{
  "hidden_act": "gelu",
  "positions": "rope",
  "tie_word_embeddings": true,
  "init_std_o": 0.0
}
Each number is 500 + 25 x the weight over its row's rms, rounded and kept within 0 to 999. Layers, rows and columns count from 0. Numbers have three digits each. The size before them is the row's rms in percent of the matrix's.

# up: layer 15 MLP up, 768x192, rms 0.0598, rows 141-269, columns 96-143
# down: layer 15 MLP down (transposed), 768x192, rms 0.0501, rows 141-268, columns 96-143
up141 117:515480517477511495486511503476505491501469525508497490523515514486529492569481493512515496462489486468481512477528484528498470477481470497514489
down141 091:492530510449502485508523493478492507501506495528490497574530486521565473514511482493490506488500505478497483484509530492496503512501475477489503
up142 106:505507538540460427479502476499500505525442488490437525487533502534538556507499511516450505494512487513522470525531480461488475502486495496501486
down142 102:481504490473439557510471503470482483504531495507447496519504495488469473505550511489495531541525466491462498523511516532447534498501485521495490
up143 103:471497495531513532493442502502493495480535476518524523472504520488492527495521491503474497459497513497523456478495490493485483486425494515491509
down143 114:488486514486478510467455489483492474547470522532523479507501506522514466523489537518518519485477523496503514491494534525463511477490523518516472
up144 106:499469460521514499463525428491540479516490504482505548522517493529483473530488509544499514519463526474482512510478520522491499494494490505474497
down144 105:471497494503463518512493542504476475484460519486480488511450539479485535520529483537500512501502514504472537462486553526575503497553473512461529
up145 101:502474484499465540459479465501490483533493496504481510513503433552532488553526468538501523487484515481502497504510472534478514505483486516509504
down145 099:521484542508543474517519494535519505467492478504482515513510475517512494425502503513499441496495498515452469550494497542500474501509506474510479
up146 102:505496506490487520488546495527534535492533471513511503464496480484500503523488514522527502526493490509517495509507488528451530433485505505513490
down146 096:515532548532494490508513474492502508510517513510485497515513512493512494483546510490513524484526488458522512520515513456517496515503531482489484
up147 108:472484484521522481493512518496502475535522458467510505514504516519515561522515463499521518521524542496525514563481470497510492472491497490585507
down147 111:482506466515463498498474492527509511548511506496496511530513506479514497527530496530545479508524502525469470501475495517499505519517474523561519
up148 094:521498489477550528482527503491526474500566502496473479515501522503507424441469447545526545499471477473496540484524527510484548510513499515466453
down148 089:499474525472514498509488533525527487500469513514471472484500470544509575465511508424497453557565514518508465484477491487471476509531498484483527
up149 097:520507464530522517507456467488494469487478491524491464482487484486450460505521465490499498515483496449511506506471493488486499470488498501512495
down149 086:500501502491495524496525497478471529528531509490495521517530442554483527499501550444514521518521509487524501477449535503492545505470509478547512
up150 106:545478517523510466461506540505512473501458534498472508520508475492501507464461502505483542488473492445504509516490510463515507492537501496526524
down150 112:462489480498521532502493469501539492515490476475486497514473554504500494512477504555495468515503499520462524457494499480510477508512492522540521
up151 107:499467520521510469485515565466505488526495506486517453517493527511506470465476527489512475485485477509487517519486565506486472516479524475527481
down151 100:520510500513510505519485493536530495543486468504500532471458515490509470531514503512480514497512478525552510462508512507508509504535489470514477
up152 088:499507474487482500483441475492467460519543473481531559499517502490499492536488503478482511516483523520460522464457474524514464503516484501503477
down152 095:487472543501488500476526503482535478508499480510487441529482498513525506512483492513529506464517479521522473501525527499498488479491515495514521
up153 096:522507495508512525534446465483521509491509472483553503444460517514492466467551510507484539520486496490545534506511511553488489531518490490565506
down153 094:462506475490529485508516517478521471529513549501465505542506462546510485528526500526487436452497512540498493478543479424522524492521524533481504
up154 111:475500492544489510514504503481473507534486487475447482472508475487458470471526511519474504497497494474483446518478562521505470491487537486511466
down154 126:480478495455497499519534506521482533500467474485498483512472483502509486473493516506491473508486529558522514529549494536540487463511480492455446
up155 102:480516537485466512479486503474494517475539500502530503483433535493437472502528523503487478469494546480484447509496544541456481523495504529496485
down155 098:469494507492429547525491483479475494489448493490489517510523490548513489496511454511547481526544508482473509547507510463495495468540478470549462
up156 088:515510528484508525516523526517504485495516503498469479537509528534477468491504479489499458468494496502533518549510519496479513547467510501495454
down156 080:502493506514507470512507483494499503492529497507472482522494491438536541499497546499477525505515466558506460439498500472494501486480506505538485
up157 106:473513470520504495514477495480491484528503512542504473518465510525511478503533462527479509486466590481513481489490493513519481509474461490492460
down157 103:544519505491477496470502514473502491512508508556502523540500520482551466519467534515516501468527510443508506496511508503522448475519480502505491
up158 104:486500517508510532490555507493504496509505520524502471479473485528477508489517496498486531499454508513522502525502562471497483485484486499494492
down158 106:494507478462474500518576500492471516502496517445488532511503544525503519491514504471491506565501510528509497487531480520431522516465438478497513
up159 095:514512506483485468509488478484450481498469505492499511523522491503478483518492487480502523461498478507559454493528488499480459538507520486484517
down159 100:479528485467535496483507518493515527483504495506474430551523503493496518491464506490481492489457491497496537499455498495530502528502551476513502
up160 093:509489495484461479501460566541452478507475481518463461469483510509469541482488500491476498486480468464489504546487504544513512508494549502488470
down160 101:475496512518519458485535482507498471515530529506487514494496485458571486521513502508508527516498507493515497510508485505534532510515493501468499
up161 096:531469473536529468521451515448503516506480483515552524452471517494501489542539476488505523497533522479466531475488523523516478497485496487526509
down161 094:504507526481473508491538471534529485481487490459498509512532483506483485504490514504512460494453523533526513539482469478488491517495482503471481
up162 097:509451549503517544502489447493494492498475500500551507495493517541513500527516474510492550479497485471520518526524481552456496494484481510552496
down162 092:486504487497492484508472518506514467471496477497518492488453491524501537497499518499500513510510543516513507507465546461506572526495495468464477
up163 097:498490514461507514501476499521443516453564508460535478479500481486506507500484483506547501474513498512514531476507483464495465513480497521510488
down163 102:498534499483493530513492552508474491501494517519490480510487489538490514488538487506549483452489546510485509516545475477469500500489486477477434
up164 087:540500566512524487476483534518475502485491472505532486488507487545497507494535474468492518512473527501489546489534571524533511467503515528491460
down164 091:470487487489510517476491479461494517518504503507486508481490522488503532522486501482535487534546491501528452523521476490478518490491500452523513
up165 091:477512545448502515502494546458530503508485492470520519502478509520498489533512495506489458538481523487510525560496457487525471504531480513534475
down165 089:498481503528506509447488506521455482510487502572528466461527506476500527452515510493527520519497473498497477465509506495497482499494506498513523
up166 096:518496517490504482478526492464489471501473533521481536484522522518535501504497491544495513503485465502501509505533484506507484485482484467528480
down166 085:484512475500503488511465457501490520485511532495482507527499526458580513488541499522485495510507502493510515513495498509509510534497488495485497
up167 093:500489515525463540494497518492502481481468525521491465456498455539468560495484500508492513463505489524501463481520502526487455514494490539492488
down167 086:490549495501527464519493480492504508501471492435536511479501549461490485514542539458567465557473498479497520482498511508466516453487484524470579
up168 088:475483515532519498455535479467516490514491502500527513496495481518517495495525553483500505502482480511511476474509543545498499514518495499511504
down168 074:477527519466507505480511511514517485513502551456516514494495528518541484483492493499460485458513518475493512564491526501524482467524445516490520
up169 113:502461497575526499471532509508532494461474510522476497498509517534492461465513479508530481482511493512480515518490527540511485468479518504486449
down169 116:482518473447470466516509483478495497498465524475506530499526496506470464491482481489486530461501529570498444478486504524544479540525528501497487
up170 097:549481473502477513504512486534478497488491472533547499494515522469500534471537444530525538503471484482502515493498444485488497546487509474494493
down170 092:438534481500485513507484491499545510524494556502518480527466493552475448508538523488478450492540508505520527490503534471468436485503573484520528
up171 096:511495545510500520488541531498501512486536551477494513526542518509512544433490506509487473483470471509532493538487489549490444509503498519514465
down171 093:493495532493474493482473528498478476525452516490558520519493510508470472487526485487513546514517485512473499423463466498502514510474495510462473
up172 084:482463469530483548517538497495505485498505481504493474509480469500502502495566514492496519487477470446493484472488453473455468535479511468484476
down172 071:514531538539513443468484486483467479486486498486518506475500490500488512534454479487476500505534486532533560501517532472503534479505527497513510
up173 164:481541524478532496502476503466480490495500506508551489527521521500535484505484470530499518460479524481500507490520509515502502511436482462509477
down173 108:496530504489515488503484494475482537481481516505508503575535501504578496530511467505494484492483514467486462458496498509505502508469497496510479
up174 099:502526463456527524462465515484490454497509466510525479503475521579491516474467489460546514464464490519506532495494487519473464485465457460522494
down174 101:499460490508447510537496566514526539503471488485531548531481524451503517484534516523494475536510498477520475496499530523523515524490502519480488
up175 096:505484461516513462535485486462503501497508486490522547499494500504502506516518514504492520512487542500520539474522515492518485505498494490481509
down175 097:453530521546511507486493521523504479525481478475488465534525509465536462498500508494516482491523526490480524511449498452466550494546504499527478
up176 103:519503524533531454492480533482468461520519512466501511509520501509489529504505501490530484467436474494545502478564500497520513449528502462515499
down176 106:446507505499518500500498500491530513488469503495499494515481466483432518497521549502469476492500557479507482475502494490476507469539497476476555
up177 091:513469509549521509491518497463511478477473488500521473513494506513510508518481466542505511511466506490487515500492524522508486457523508506453542
down177 087:529493496501502485486478482562497493529496546501522493504486480518529542485511498481525499518540546521470475481467468523471508516487513461513485
up178 092:532522513505516550499465494484468557474479492513467443521518490502470521505551500517472508512524484461515515483551494522466493538491460551549495
down178 083:486517526482518499482512486513515474539538527496483486513481568534519457479484498483517499507492491533498508486478500513483513508492509457496496
up179 093:537469508495497516507490532521469524485516478517562484441521485542480478480531422495498517515463547505501552521462530527487503545503529474493471
down179 087:539526468524440500499494517527497525471505534497509521512511484484521494484515540475503504517503498508524516504560542505557467459469512485466497
up180 108:498478473490515494509473479494487509522489473514524520515503496487459519578531495487506531506482485464437476487483470474514489552520507508506474
down180 115:484489540529477490501497502479518487493567514509501501456525493485525485461481516524464511462526519507485478453486544531477502495474531496534522
up181 090:496490469493477536481485485503507497499502502519450504486497496465500500506453497542481521490472468505486456515498534552495503471519445483517496
down181 087:500527514510537510504516506487473501512517484517537474509493530548491515481472484468510499467492545539498459486461535486498460526485468535470540
up182 093:517482523524508533520509469488497473546459517498451526495488518563501531497519459494525475482506512567527483516541575511501469500482510490497458
down182 089:457498518527458486534484520518537510523465527493509504487499536480558472501480493494469531525451504488481501468476464471491471490501529530503543
up183 087:527499505469511495483486502463529524500506470499518503477484571535493493479529496508472475535483486492490514527471552553450493458481482470522493
down183 087:490496488519524536479501520509510470526488534501478481531545484507574497455478517491526489475479533479496415478526474523544504515474540559510501
up184 102:508469466476538478497492537495489467521536529501436463502483503503488516544513514499492494484503492519473499530529544485537512510470474455530489
down184 103:506491543532487501508489503505491505527486506492520503495463431448516503490481573549496571504476514486515498458477444512470529503500493484514496
up185 101:536510502534491524519516481469519487490509509475528496499456493520489491480518508515514473508520542513508465532488499492465520571490475520512473
down185 102:539485492543518492477492514481509529485482528533484505486462505492514479485517573516522513479505556511513475518503510470471499471482504474495510
up186 111:509447505535518540462507500522513532554511484479486453511477547462500514479495515505509481483516514469535515505492519473510564521524482544498463
down186 113:482535470488446506517486501468490515504514487435511488487469458519489510497522498501497554499507486528452467491552544486486518486497511500503507
up187 075:498477487521493537506567487483506492498476455548506501461475486482475484489475492514514509481463494502510506542504519528495465498520497517518503
down187 076:471505511514510485491458516516478516492522538500487507506549473509527491563539476528490477530517521487489483484486510504548542531498522486459458
up188 117:514487551485571484498467502484527511521489476496485499471460513505461464525487509530482548490515487511469539519505568455453536540456512464516501
down188 129:516491485503528495492531482565503478510504525505505519519524444494571482503477508505489515488493531506483518451557464504510522472488462481511526
up189 092:513498533513504486490500553553526487515512518487545526483437476530432474447513491460514495489492500510512534502508525550481491507504485476479488
down189 091:440548514486506506516541465509522509502477508487501451479572519463563515513462516540486518491486527512502480476509532460497502507500512504515498
up190 108:507528526485472503465552567500496486537571495499520523501496519488491513504512537495499487473498509484494506466503548524491528535469445487511479
down190 104:503487500493473527517513447525460484493508460480500537455502504521482444557491491520491503491464472493495497521515484491488541503528527512502491
up191 094:452498492497478543494480525484503469563505468527502521538515471530486467510518490527468501518484480538496519530483531506470481510483520482509509
down191 094:502477497509502503539503471504536556468499527466500505455508528497494541462498475478532521494506510452507474506490480474500533551481529497540512
up192 101:493500525559524475482467519501486483492481496502469492478498507529501485525541439502494522534506492479551537493544485439494478447514481540529486
down192 104:502537456462439494535489463493516486493495517488497488513468465526466507465508512498522497504536535521468487469498529562447533518468503507501525
up193 088:510489537521502545479497502503471484525522532560528438517518470509514496485503506523545524476494469478509504470534492524499501527470486550512492
down193 092:486515485507522481518468452502491555511519502505485496467526476487504464470435512471516525539528505535513473497473485481517518487507536445505495
up194 088:537497483477503521447481474488502491514505506534483522511495471488492509527487483554477535529536509513465517501504494509489496484466501538500498
down194 074:482505499613517510503489499549568526509468437470509505503488429456508483466493487521518506478486551486536499517498495504518463504485487487557525
up195 105:482532527450553520481530450525512475532521485494516490471481461471492478495545470522507512479547502520534504451493482454524542486465479501502531
down195 104:453492484513480513516506511469499520495475550526485510497502504512521510522459518540532504538457435525442480496542500529530505466476484488519507
up196 104:530512490515494490514488497506497506500542473506538494502477510484501479547501517458468492476495509521512536467518527550506464509489496505493508
down196 093:501460560498504473519505543436478522503481511523509492497509505469496505457491480462499488472498460526503452510497496474537503512504494512490467
up197 093:501499532504478515484487482474474493524455462518484489486482507520501487546502492562470511496486511539518485533511520507497512486505469502493512
down197 098:491519499480437493546488510513533555498522533498500482511461483491508540503470536492518493521496495503492492493493498515472483491503507510507557
up198 097:469541477511495506530506465485469486517476487500517467449533474510469538477529460513507503468477489475504509494509478560500512509490487505496492
down198 097:510468524435526457532506524543460507545499475510475491508469526521518489499477528467506467509487542477493503507526495466533482463517546512484489
up199 094:556496501508435509506492498500473487477507506547507440501486482477473428528497508471475487482510470497537516477555555538492520519519498476520520
down199 089:476501512465518495496506535515496468492581513454462538468482529507489519457470509533485529527534495485459525480473458497500520514509494508446508
up200 089:508495493503493502466529522543516506511530494491445523482481510502526495469454500524500521510485519469494533537522459435535490512561491523497496
down200 084:498564541494487500540470494498515519493500511501516483471478494534457525523543551486543469458491480541514480437475475510505524490451502478510501
up201 088:549479526489458491513492546490490467497492537484535526499476552495494480478449471492475517513439500492489509480545502482465479511501505522560493
down201 092:496540473515535505496524487539522494533473475501482497472534483520502553515533498534522474503509518528555472523516519517534498496508500500463512
up202 104:556488517472556518511458470501493498494471502517493483478452541549481505491580480466496555492505519509571512487551547477494428549505456478532516
down202 108:477482498536446503513543515477562512494497488465534514552468464476511508516476470541515498522476473504504516468468479560535496508454545516506499
up203 096:501500463499555517451507516472474472522533471506491503499483496499479472517503453489475544490499485523472538441503504531503477500479481458544503
down203 092:535485538488564501502480490511538474480490509512497540486503461513445486488540488464538461494491526507523472563520544493513512515511510491474491
up204 102:479457494478531490483471505498525475545508440466473526468487475467526495499461476473458516468451490460519496551507476509500473462530494511494488
down204 102:475513522516504516504455517478435557490475491500494472513488565492525506511520542484522535517468487520463490489505546524527509544505477490504488
up205 104:466512540504469514494494519459530507514505491495470451515477486500470500562523496493495494492490534506531475484480537518520512471496506467519480
down205 112:498491515442509480462501483535508523499539499481524515523477529520512489506497503499508493466483484508506540486554518496506469479473487466474495
up206 096:553488436488521512495478522508494480504510497478583502499479521508511529459536450485489524463491481494484519489493497530501453529475525509492492
down206 100:436519505506511519481477531489506533511469507485472473508502509493543477485487525480509486537542536505493504504545485499549503481549470521462512
up207 101:491488487522474425513494489508480467526547502494499479480484476498486462437535511484475511514511501495502524492511503514488531502489497452540509
down207 095:484509520486505497549535501506492477498505462504467518533496536496520522519497496482497474492516518512493545540516524491481542559497510504499492
up208 080:506525495469514497477473515511514489509521493514526529520470525494492520496516490535476510498483515492470509511498534463499490524493470519511523
down208 085:509484507511498494474504488471494551476488470458471506544485463514521495501553525525531486455497541491509529496485473554484515523507534492527497
up209 104:501490520506491540475506493476494447481490506512531459482478527519473501511528485452499507471522490483476486511545548517464496552497472502494527
down209 118:502523497491521524508496479515549487488526472509458493472528488459458504475499521473524535464483483489539481478538519516500515474495514451503544
up210 105:501532511497508483487486496457518498531490505478503516490484507528520482499512496537464537530471491420517505514523497458514488523569466513513501
down210 105:464474470476517510480511475524474479474483493527465480506507500474492513548442514503532501507471491532466463478495530495462449475494502496493515
up211 097:527493513482514495512480479514525493520525489476457513434527478483468539494546525518504517460527522520521484516491481469544530478502464541444486
down211 093:481506470487529529517485486501493488473511526515497476521515496543559481504474522501492516514490526480481511506452490522482473517488553522561512
up212 109:526465490486526492479481483487450509522476507517559490501492490501494500592550545463490514518463473469493539507522504524502542497513509496501461
down212 108:499523538484483484460527483520532470483540476525495489478455471499476499456449497544509538490524501530511487535478483482463496523515505446517495
up213 104:485527430475473478514471507472496490455502520480496517486534459421479476528512482514483551542522515498483495462511509518519533519495461526480520
down213 110:529509532526514544467507492474517503496525498511513440495509511566482478497478479473548449460491478525506507506467499469469466510577563489494527
up214 102:512528508462461488518506479520522491458503482504434520506502495501459460510495494531523513510513480518539529551494489488538496537472462533516460
down214 106:500467510534516508524478544489487537550497513483501482493493499498493538463476491513432505500485452508462507470506480479508511471530520477518489
up215 085:494473496516521529488555479479452486494493545472493522537518495524504474469509540498515500485505520519500530495520499522504492495523513479521481
down215 085:499497450481459507464462528517557512497508509519492502488462514498460512476469509507479466505498452518519509537465469496519486443509534520472516
up216 107:516524474510496475485485506486502511503500496524486529484485517508481471514503465464507518507515525505502503484523494487494514474482442498522429
down216 101:468488451514532499531506497521514504518492521507464511501497478505491499478487515506495453527527497499499495524463504539479460527542528521490518
up217 111:504483606547514503469502514510539491563527488503474475491509503517511476444503517514509521531491516483501488538545502506479530465508502500495441
down217 110:511450519533519472499520522501487513565491514506491517503500531511522442494479469554448488507479481470501520496508500515475530498449486523475485
up218 105:531490483512453506461506489472515473489481513508508525521486477519517488502500498494485543482495489487506483454499473473517474475547477507571490
down218 107:481497502505544509535518490510478514522499507503489521521490533497492489495479488554490521460455545536513466508483540510506507510500494491501493
up219 120:522494494544492463507448493480500484518520517496491478512462456445464441504552501505460518501490492451454507493485519453469467521509533494490528
down219 125:512488508538492486484531488535518473484544505501480463538495470519481493503520511460473500485511494503516520507509470522532573528461534462442501
up220 103:490506526520464476492489496466504476501516470520509531504469496535451543497537428497515510483501578486521487490485510509521489534479477519556544
down220 105:515495473542528491526527481536508524495541488499486470482480500458488467518497554524496543503479454491497536529523541480494490475499540464496481
up221 103:458490512505454455487486515488467505503514516506537524506468499528470479522469505463495540498477474521522477463485497507532514514469465469514502
down221 107:527500520537522536514555514535500502442508472465501480457491517488524498512531485447513485491471488474545476491466510524484520492509516447456518
up222 097:487520544540517491470494445476524521512499468487501455448480507562470514521522502478496483499558491465519551520501485482485477510478488486496524
down222 093:490489481501504497505509501532544488505488526502526535510449514492503493466496519551523474469477521475487473518503524543481532521492506510505481
up223 105:480449514506482546499508478516504482515531465482511502487468492501496501484486500504479511440488495475508476488476489554533486499467502501476484
down223 101:553496503450517547494486541514468480522519495504476458516528517493493479512496479482486483495495485485486530477511499504486488471470511490553473
up224 099:478507506503503471497503437487496486483523496507482531519472450523488464521528511553495511473505477506506506480504518518501478511494500531516512
down224 104:527495473458495511536493530477485498518490533494497535465488481498467553490475514491529506534516521493494500486496466509491503464523503527469505
up225 116:538549509545476523461509502469501476491497536542465480491456477517497477535543487501505512486517496497507468495518504461521451488461499497486504
down225 115:517539547486446509515497528551488496512568498486527491537477526575511547471526489515528543475549501514453494496487482518499500522498495467495481
up226 111:504449496545466486485495517481477485502554511515533533489468539469493488499492516528505514499447441477484535482486504454472512516498463489522518
down226 108:520496497478510508508496490504477496500491540506498499496551498516479493462469507502495534510490561497501456489462447486520462484504508479534446
up227 095:504499508457502513479518518495483476489527497516509453522478478506445502513527503503479524476481513500505493474490540543493551519495497538550514
down227 101:492512489522525475551519535505498485507545477477526536504467454512543500517476506474513497509517496493453504450499487519510495513532482512478493
up228 092:513521568483516509479489506470550507521521511491529467486497504506530483462491504498506522486442504500495480559506529554457526533511504508497529
down228 088:517511485507454495544481467548442525514526513495479499491516498505492527507479479510532534506503512483509486462474499485497504456507511491538495
up229 094:490549541495501456459469557508482509516533530517501522509488504523481478522471487521512530551477480457537521466541477502518517483510479500565515
down229 094:518506484482471496493518430440571463478461488512507493482507484510491488520505523501493498478504497527511489525518529488454535487514556500478502
up230 109:529519500491507527507461501473483461509486497522511517539500491526526541528489512539472499483473571482482490484524462504482516516496470457505455
down230 088:507527492476503471491510495501497529498502515510512503563526526503595504502532496484500484479478507485538508494490511509522480504477485509517519
up231 094:512474489471497487506451462477538482504527502509498489528469502502465490530494471531467488495504530472480472517501505493513494565472465474511524
down231 096:510486516553520526519547537509504463477493515491500482513478484489472538451515581493491507466456478530513513474500543488493515450512537519454448
up232 109:471497463532470503496523500512490480524542517515524486508459506513513488485515503436535495512501469497501478499499524506512484485484486456488493
down232 105:506525478507508524525478486578499496521503479482495503544502461495521507512528480495520501474541491452504482530510551465491511490472500477502508
up233 103:550481550499476497484540484526489482529522531481493473470447553529477472540445498540478482477514540518545539518492526490509473523456488502536482
down233 100:462458440526535494508500510469501484500519485469503473512494476477537510503548507488540527476487459517505511466487503528507548463526483520479461
up234 091:492477508561546523506475508468536496498546523499539497484486517484492505462508472487517482508498504524480514515493497528493524520494475529511471
down234 090:504480477519522474523483486443481494479460489456437492497490473485499509524508508543456519518518447446499473464473540494520493446503494511499523
up235 098:492468510497447531516496522466514519479497464531477495480467487498488476436484520498501495476533475515521513523488511495550490511468483529475483
down235 106:547523509491558478516498476508509483477478533476510482503536497527479517543538460498523523528498495483514469536527492497469512514485481507537498
up236 077:443502508509481500478497515530444481511510482502512505482517533526511543465454498476487529454487495490520487543531530525547494505528503475510492
down236 065:501495508492543489472507494500518521509503516524499524521490476485472473513534495492544469558499487542495537492525504483437452522456493537464503
up237 101:509461437521528503490486516505517467516486494533523539484488484477504493509490505477459532491478490454447472493509516546486499490529506497471478
down237 104:533526513470532523497511528481484523515504459452542477477493505473485511540561521533501463518468523552519537491485511472499486496509528510490509
up238 099:516505524526469498473483515517441499549498510514475472475474520531535493508495488516489492506507499448519509539532480501473475433490497544534471
down238 102:462476495497498492471516513509524490487501533536542493498490511525498505520506466484508499503448497503463469486482515512517523488544515491457518
up239 103:501468536534514503467467472491507491521477481491494514491512475533480480500484482520495502467496479467501507501479525477491508528517538484501415
down239 117:495521509544480489468522495465478492480515546496560499498462521510478500475489494523486527514522510562477521510488462557483487480505473484470485
up240 092:526505500488488515506463480451464517495490520517541514496536496469504441452517495491479510495472538498484486481489476479539497523498482486500475
down240 082:518500492502493467534534490519505474484500523515480472546510520509559509546474495478536494510513480485495492514483526494496457511493478512523488
up241 112:493490501533528457457483537468509461514492513515512515517497491527505486521507499516516542531496495498500520492505501509489485482550491537533505
down241 126:521509510518491473500493491490514503498484500530520519485500473540497491475517508559445477507458502543492476482504500502491512531507453482477490
up242 092:494474491517502530502496503485469522524477485534514466497539475472521494505498490521501500471499484483522540517556507483515484531485479500495455
down242 094:499531491489540477522480505525499464470507484502497508478470459500501479504481536458498528519511566503520533500508481489478475496514491512485532
up243 108:496487534546495535522548465481514481491526487457522473492492484494464475510540530522484520504484512482537501452479498535482489517483521493510570
down243 112:485502510538502522504497519499520481496498512418500514487514493555527488501506466504479494495496480570488481487519513527525540487526463525498563
up244 111:483526462503541489476488546491473507512542457553513454506462495467500496517519522513505536469521508474515513528523533489512515492447507461527503
down244 110:493483489550501508515498522529513495530497520492482545497444470533477520477498502488490475478474521499491540493545502469525436515518498471526475
up245 101:451492469547470490504464466506487463499506455558479531508507498515514481480516474472509517519484423485492475491511467522488504449476524494507509
down245 104:506493506503491492499473540535526499532471499526469473498509519492526510480537498485556480480501501500468509496534504481486520498526439489497527
up246 110:517464535510473477526495478513495490504491452478549470471485534513512496509458439512531479470503483494507435520527496507519478510494500483488483
down246 119:491550511519485493551468532472509506496517516496494508469471510491479487472470498502514481494457474441540545461529535455524485499481512492516528
up247 109:486493455517459523503484504505535518507508481472496507492451499464471492440517509473467487490446529525543482459458516553523508471507471491512472
down247 111:506503491508499475470485485529498515548489479451509486511509506503539495584484478460489502548487577546510500516497512524485519537476474488438551
up248 105:526519515508506461505493490492515520507479485490545528510552537499507506490487474494463530495509515435457497451489482494489475537481496507513502
down248 086:536502519506480514487501490490470505496480511509487498533535493503605481500490456483540498490507514498491492508490498482494463502493497506484508
up249 097:524520528495519474473506509520481499520503457502495467465505493513494482491527491500515515486496487477522516500513524503513515473512468534427469
down249 093:502471491521547468524464469494494482466525497523514522520487505509506491531498511495483497544504522514492446516484506522533510478495554492523473
up250 107:514494497475469516480526526484493490521544481515510473485476435509502477515495489478461523478478471471506477514500511485490503453517486483542502
down250 100:477545508497558471494489482546503508460534513508484480485469467506499502492532480515507526530528511513504460492500487453485535509498495524496501
up251 113:489509530507466520451522511487489492501501492489499486498477526523488524477523559501475501465522492463544436481530498493559507500508463471496464
down251 124:523478500500485504526467458472454526488468495558511442481485471514502478506546495536504472466460526519485503543530534509529522527496522482499541
up252 095:503515535467555486510468571495518517467486505479493491475475482459483511463500485496507484446477478512532479515512497526519531496519476512493482
down252 101:517443499503485466509550468524483504511530512554508512511535520472554518504529494482515504512483494493476519449483497474476543527457506457475525
up253 106:481491513490446525535551503487517476493476513466519487517506492493497517495555509512481483474512496479513494494514504530522454469469466498526480
down253 107:515497492472550497481450528472540489479453494505464472489521524471521522492482497498492506527482499529480492514517490514490496527519532495483480
up254 100:528464488512468511492528520498514495522512518482514467520506505449479517561493487557469484464478478507466525492499481482487481500495508506473500
down254 095:547501509503530529506470447478512522517475515499493501498554488503525474507492479466572479522494513514514518471495534507503466513500464507526506
up255 093:504505531491524477519509473478483485514482487495497519486473501507464441427522504499485481511542517485544531511502496484488545496528500474505475
down255 085:481541507488539514500489508485501508534500483497515522512508488547531483500459521479505517478491521483496496503507488473534507511466492536460520
up256 098:508482520505526515485492472487528483494471485498513458487482563507472498478498503516523506459500536544525497537523519496458513479460526507502500
down256 097:478467531554477527481475514493477468525503580521532506493505478491480518434567531547518491532520510486515477529478479500543497474481479491496520
up257 109:534515505475534469450521544470530474485510503536519467499504532535511457531506483493482496498459503513508505518474500523524420466477464513528490
down257 108:503526486531494491465483499530468502466483489480446503519527486495486492487468513500524490508550495514498491492460481506455477541472531505524490
up258 098:499538470513498483516536508518533517483446490521510464493512504469490506457572511495511517482521510498509512488531514546500529503526508539467473
down258 091:497485498507495495468485465441511480500509495509504468502511489470497475501520511517504478504516527486504498513477496526465445489509472483522526
up259 113:486503521485503486498518465476542488511542479455487519501523456515510474528519506538497553509516493467505490530496485497534483530562495517494508
down259 104:482524481494487488520445472543461478552507513534508521511470568479505498521520485525518505475461519491486507473469514518533475508522517488509472
up260 103:496534530470500500527517508519483497458491516490522487476456458450450480508535491504464507525494502492525415470535532479517470519486419480506480
down260 100:494501518545464499479497504488502501477527486505491495512482482502561502473489500485465496531514473493450476476481520536524497519488469509512513
up261 094:533481531572502503495504488497480473576497484467461510505483529464490467524556510484534518514502502486515489499497521469544453461512492509488514
down261 089:499506472473512491497501497487504510494521524541519500514501480461530487486464448502504547475537489519510487462478458516430503464492481509515494
up262 085:499503504493495552487449473503459478517501501501521509494484470475487499489490467553509495495517485515467490545506581494485522542469473501541520
down262 089:486487511491507479526515505487517480501528514517516494494494482542472513526563507452511507500465491497528506540491464478480495508526518488472518
up263 103:480517507517511470519468480467500485480478499524531529514531541518535475519510503485529536509505515456486499512507523500521486557477476459512483
down263 089:528528519473497515504498522514504494484504493497514492526519475541567500489513494503487479482516540481468488497506519518506524527527518510454530
up264 073:525460482492513546454501493490484479517547483499522460487494497478480494484491483527502466476521479516518505484517538523470478517475478518478488
down264 093:533453500515479518460501502473509469530527471518520469474458481490434488488513479493477518487498519498521538504522524495483491511481476493513506
up265 086:495504472510456513498496513520486462504531502505535525494526495508491488457509486488526524491536492503516457504495467488477501500517506463508477
down265 076:506504528509532491498477476511548523469472497483473505493535509460501496512520492485478511532433490536505551490514523506511483486491502477509493
up266 108:486558516486517447525487532483497489499498508461534528542530481522547512516515473514505510478507521474496474484532500530540497499455475469477481
down266 086:512523503481511512491480488488488505485486502508504485571512521505615497482515494491485515484491505451528522507516527519491471505516510491526480
up267 097:512464492508486522486444518538474473480459516508533487484504524517521475465513531450478512524507508518505491481503486501503474467499486480500519
down267 101:484511495469499508485512472515500506524537502542504524495505550504473517513513506495478485477490502504465467501493487481479544521478477441501485
up268 096:467500474488455543515492452459488436520508530522544514475495493538498514520506503487468512504535534509500486424535470500557532512509468457515485
down268 107:530453526487515502526522525542504480503463491499444456481521490539502499503473470539513529478480489504502469526488496517519496487483489503490437
up269 105:534527521543480498473503495490512497500495498528482487463473497536470467485530502511485521490520450529514479505503518481513485535508475527558489